Weights of a small GPT-style language model, trained from scratch on English Wikipedia.
Size: 13 layers, width 128, 6 heads of 32 (3 for keys and values), 4.16M parameters.
Training: 220M tokens, 13404 steps.
Each number is 128 + 32 x the weight over its row's rms, rounded and kept within 0 to 255. Layers, rows and columns count from 0. Numbers have three digits each. The size before them is the row's rms in percent of the matrix's.

# layer 10 MLP down, 128x320, rms 0.184, rows 0-127, columns 80-119
093:110146103077112148106146185104093129185112141108097123155169091099098150081070142121129117132101127126135056145170145202
093:058117170136159137097121107107092143107120107128139169121114156168115142179105135129113148121128088081176118186122142184
084:069117116127153103103136136137075088143124132184186144138142122081085147146139145158077100147114147123131139146099127150
088:137107145109149047083144091097126149136149111108093185098123198124187129111109176197030123119091169119137125130066146134
102:045106109140091125102145135138121103195118156151096127086158155149167162136128163165125071104175149161141186121133124124
138:114122133109145130082101186139140083153087154096086167070109140129141073063201162106101156125113116156145156218160089118
106:133152150093139130147157118100111146118147116173141044110129115141076168114166115120159139160146184134130100153211043118
100:112124184071150128124160123137137155161126126142108170130098112095153129146121143152087170081106126104172099173070164131
094:176154185097109117117136133118087130153123108125149149113062152151170112065106064114111141164128150148108114150162084158
092:089137162155113112131132085162124115152146140154122072082089125139194110150095141088109127194150194114092104167136128108
089:187138132088108096167189025102105109097144159087130089169164173091125083117138136139150148185111110129206124089086167126
098:129087107144104067106134139134106106142133114112155130162098175143094113120103109099135163116071116117082126161140106116
104:110151132098160160159091078128138129096137161091139115146146092152172082085146148146181125132163106089089156135095145090
103:114132139080178146100139083134135118174196102152162121152127184094094115128175134091106138122104170105157199078090159104
097:155072158158107076151133139102156118115117074062132129121168117154117148153158116124112197137187121089170095139129136165
091:121142160119118066167085128115088172166148202151111099072082126163086113145167119139099103169118134113098130093167110062
097:130172114099150162121118194069099146133178176135136123157156112133021162133212118097136193110146115087127155173101122121
102:135184157125157083133121116111150162180090129199079148128159152124180090110151153120123134161156095101101137119074149046
096:090169097100095206109131114137174129134139083119116133165126144083085099174176106093085135184093112111160149123101120146
107:200128097103114130138110099176144137079149126146126173080050147113122137132185153092151120146112127100116136108150106141
115:105229099101102108133133097114166128125164166121100196138121118111105096108072090142160129131075125208114173117130164134
099:150097176129096154115139142129160158117104174107144093132092123078126145094095109118149134087125120096155133161152117079
095:170123085162136121186119174149140166232137121143114146117192101074106165150072132137133104216151137118083165160114208151
099:170136183137133114139125141158062159187088161101082117080127116145114104096169176098196116137113096145155125085129130106
092:190088111157172056157133138113190109124134119096113149142142042131179161114160090117110166144106116142135051086098133087
187:142103095164162122158197171130147201149060117109156111161099147148145055161137124114124103097064156145140108134111108104
100:137121161172103126166134081120105142148095115134147086111133179096132136134078139120083151102177137092081131118129136140
095:157166146110085084107067102116145146113147152163149146111143180087132168165098124171072146180147130153138125154162145130
085:123144130069160112176161074125176132181157109071099069145176159058061125117148167178150085137098105169154130099100137162
083:055098118139210181109142140186147149128097138139093095086131078119125116167098141151144069128142141125129170173134078186
088:121093119150171138121061105154143122090110139099119160182139154123136139154105090106138124104141090104090079152061204114
085:110138098183144072095130099083182083157106113121094156089150200131184115085115161056146088143120116132093065168080072150
094:173152146180142190105119142098076092100134132112091100131152147119131136176108086093151157108174136174135150147078092153
087:118085113177180137092141096166165110131103151118123092117131156083131108153124113102130131160134137117115084152171109123
088:119167191140158129128140147112149097195086105171074134141076134107106140136064182130135112157143067165185181093106146148
094:133183166134160125117165140138189105160125110088129147141107138106125118133105143118049207141110129081125096132108139181
097:075175124088113131152152201090102118041092123115154132121138138133092164112133110045096130075143128148095155146140143105
130:078135108126141154112173133134095075054143144093122169127131139119099111158143121116131145137186090126167100145159102145
096:116071075076127186148176150118152154126108140183052137177108068175177082081059084120108142080123133093115132098101138129
099:107126159136124177106105102102165156148069079093133185216072125068123142118103157120119111123104111145127173109126164103
100:145135130152149140151100139213176135154119162089139184069109125116193133142105179203099083111100151098146086089120085147
096:170089106124134135173091116158087143115119181145135153073121116149134176133128148133144132130118135109147139164056123125
091:123155113166126158116081153123146137156150124190155187129083162141151068103150116132142126111149108101127114131146085138
091:086128142124223106135183107134094111112156157074132138049128060136120094099159170145120139132087089135106117141085143116
084:142085073107128145115068133144134164121180114149131179145151147128127146100125041142109157066112092145016120206184119142
092:166118131138079157161148127097154155153078149121129073153074130149160142141111169111098205122160125140132185138080109103
093:107154124159174082139141110173124149105106092104115150031134164155108125114144095166147176108110113095132090114132112136
096:125144136136151156102126078138147119119078087131076136103197133180131136125134106173123111071138135091151117143088129078
182:156128178154095138110112131154159121133088114128144182145139135113100184084090097157100181142128173146137121101136139147
091:094120113113127135170162122132103104162136132132145169142079114133085185082128137136133120146131129085096137174165166099
093:141119154123180188155118089146118103143123170140069130099187117078127182087111181131153136099149103100136100179088158099
096:131125159182133092066127099098078120068164147066097140163083123166084122119094089095132182127103125128116084080171117173
097:121177148153133110129131179150077133121114113132146092150164127168139124116055087145156184107109108213149194163169099127
101:123080135110143147155117074114096116118155118116135124062136077126134171090079153118152165157097118186120174158156136105
091:088102162203167157133126153106181161095073082118144162140084129060094062166120157105091095093134156115113087171196110163
102:158142148108074111122173159095112131066105115101116122196117115129152083172130143114140116143104101035147143051123118127
099:113136110172116100126149186128141114079073111129132112104119103155133199136028127132146145187104181109065155124135165195
096:099102105181096175081185122148199143209127088154136067169146096145156170124103164127106102120155115105196113138065102091
101:124124132135123101097088119176121126127087131106086094132092125077119113118122097176107136148081138149092061096085119149
093:181143107119146130209158151126201096102175099104155091141114168106120114095125148150182143128108106152086109123147076112
095:140159098128101094094201133169145175109142119146123145184116149166091118104107150187094133101134174142148179110141088082
103:117185116175127142116152172077130146118129135162122118129191127131144182123115163104135121074157107154114145120098127100
103:152090130143032162146072142110166101186122088128175158162080121140138122140071135097061126154117136131070155124135138163
087:037080153184125065128188088140180125113082112135154106162148136120140171176161138067116155162110171087154125118144120119
101:119080137070123129176112124107131172113124114082164139133111067141138143111115131101158096190096214127080154152145143161
091:112091109176124176179178088140156066159118169103119128088086172075161194146115071163105093120111135108133113097082130133
090:187124170110160090169114095109167141056120093117160151140171107084134101125100136149147076140164088073122128134091128136
094:158097106138099130125107115106143107170100111141147115158104155171135060073146108107100107109100119146130156136168130091
102:119179145141093109122137178155106099145148130147129140178088159160109050098160137127116146157107156070118073227100128121
092:112090187141065111039171108155134130125108160125167154108183136138136093100167141135140150147120131070110129165136145173
096:102120131115111147118097133106136155090142177074176143098077119056128159118117112122153136124093214128141072118142087094
099:139186144176156094142147174113093121168181162150109123098127133123144089117088172110121110134113139145057178152133106085
093:107085138190069150122113116177131140108155093161160153193127149139094067177144072172132146097104089172124130158109123091
097:151112115130130117132140071130091148099141177118085118132137134154140110109112117107135129143162066097101145192125142143
120:145138083099094116122150169049137117142184139130174158168148086117129124137171085111107181109143156181152115130063135153
097:171136154125181068140131082095115109117109104096133225095147145112171091130150107116152131099140105136168090082125149130
092:162160157151168098231131146161149147109171085152151081123083185127161088169157153164123093168126121101155085087137081057
097:151147128155128112115158131068153128171156182161174130114141101183124093072172170119143130133105091130086132104147150153
085:135165130101131079141190168128129140160151159189125205049131124104119167120105130119123145172157172173175156161150072157
093:027075112164168130095088100108130169146111155144100158091173079119110161186167112107123135109169114126113152192131111188
095:097169160132081087134136116147172132116129128079148104124131186095122140127145101153128164127073120106087120151152110124
104:112147094176110099151173127151158183144142102182133143100147111139126129122157185162140094131077145150105140158168137092
092:120088131172219122083131138133090132122129138176117161149121039094146133132193156122076131148110102105092119150123143092
090:159135113082132106107120178163119152075081156095129066132142143076103135150120114141083149191131104134062121165150089116
109:188151108055073190108126164125136145117126111181170065078133112194153109104124135110116158138126114157084088134093116117
090:114174114110101148170142126134153124119138163104088117034103145088124124188118076190103143173159103134135103119123115100
101:075103189135131126081130098131159189151150096149119144133104142113094093127160138132134163169131109086106115120173098089
088:134186126141105113205106065109150089081076121103136117121122119159152163152138125119168142139149109077137078093131040196
085:115091118135094133119144114162175142166113158085128103082129213081154136126113098122123173187153200154149097127112150146
101:122170182132087200068115157149143160168129149155110090125154145116095151104129119101114106141099119143108102066087151113
089:092155085160159140125105147138128129140140171156167129134146134095110132075149121119159081104113129162124108146146128098
082:094125117152140158108114093123123136094155149168120102157098100148140130095194096102089104083129132161153148120109105126
090:115102170104155148083115119136085157134107124088138079105120146128133107093148179142141130166139114109142185121182132099
102:137135162127120130114092142151144151101134180134184158102123131152090151163165084164146174106130114126144079163105163211
095:111166164129095150205202137139127141115128153088128192164139099131103122087145115132157112135130133115103199121197112157
089:118130145063149121146099134128110118076093145092086145143054192118075041113128114172147234154157144157158127137133140102
086:130125172197087139125095072081181104103153161154159113119044158154114189140135128161120106146062073073129150109109120185
094:117148097085108075162121199152098138150109149123136106122122115135157184134106075113164095174150133129122138101140142128
089:100128132104143081100106106148175118114143073137113160144065171113128141130132142135062151116134158158112132128092112096
088:088192096125117189139140153164125143148124135085124095087058196123131128108086118088104065203099121114151097092131137132
113:131136125195130144160125136123174111121112096093144144106103172119123129099137079126088094082056127108138111107086135157
117:127142128051119089131162166153105132122122102109126152132110133145091163190141111151176118169116176133118136128099117148
118:127121134151074122170117158088108097101142166119140115145099143096144201171121151135124138099137149113116143144152166116
096:074156115113106139115104080140112105141149167120119123158155129118124124100106137116059138162134122187093167197147073112
098:114115101115100183124092192139215156141134181167091097083098106094176170138116112132117137120202161139100203174161110111
089:091111070142170177102075102133166162147120042141198168085111089150126066160168055150150116106175095144186086134108160138
100:156099092086086100087132136059082167142155154159107116109108133156136144134141101139127149131123104145127150115170145169
097:099117145152123118131132148127133122195100064122125152107165132078088074169106149189129112111143146119144108170111145106
096:077141124072111100080162116098078127155115097092151150098144112110051107104131071154153181131110103184136128187195151118
105:098045146094090113060116077118110131147053100181149102077112114206104172133112095095136152110099132158150123125212168127
092:131128107167115139158155054100071115136087176105119097180103127106095084141102087162145127126180111125102133134104047148
104:136083133101155170130172105140100144149154131158104120155181120115124130093118134163167200082132072146179162073154137107
087:069175102135083113089054158116135119122133096149116083099092097138095184173160152119084076106122087144130137073138090135
192:215114042178092105140125140184103229126123102126235136200187100134091100170132063148153098166116158102119152149186067160
106:106084174076142106090146083152136135094145202136118117146099123108093137140128152125132185173175146159126130152082128102
091:149109126146148189218109101144164111101150105157121140157124122121087129162123183097125113143139167165128097092112120137
099:141109148113157167144129182113142135131143142111158184147133129121050127072140130079157127115086124164060162121140112161
091:134114110124061030205125081089104161076151162114104126113100078188138151167134142126161162140167105153183165094157121147
104:118193094177124164143162091158120131129162104139087191095108119159217123192116098148189079092125064156120097084120175103
096:159169114143094133151093110122101128162147135109138134118202135170160149104100117183144130074151126133152116099157187142
095:146169094142149094117165144102175101111182063142106141146094164117148163094087180110129113144152123149130164141156124163
105:156110164093093137117105136091133143120113143191138152123119131144100124131129126103140172059157090191130186125136121125
098:177160100051126134133153176092137158096156080124076167114102133208121134153086117127138111142105107168143203114125098170
099:109120160132161136096148109071074165131155110132125115175143146144116188103134110000130082120144118149097149096085108171
093:153110128130120148160126141130170139116104110124176058128121181123147154068125168096087122136132143083088207126171154159
103:115100099123125119144082109143180138156149125069140134154079112106081110181131117128061139144118106122091080176139098143
097:144110117125128130088083144112087116217109163140112118115166150109130040115163108147141115120112108176087146138122150150
097:148125134145081164145187131121138171192182121123108099095136130140049061120140102104159116142109158196058130106077066065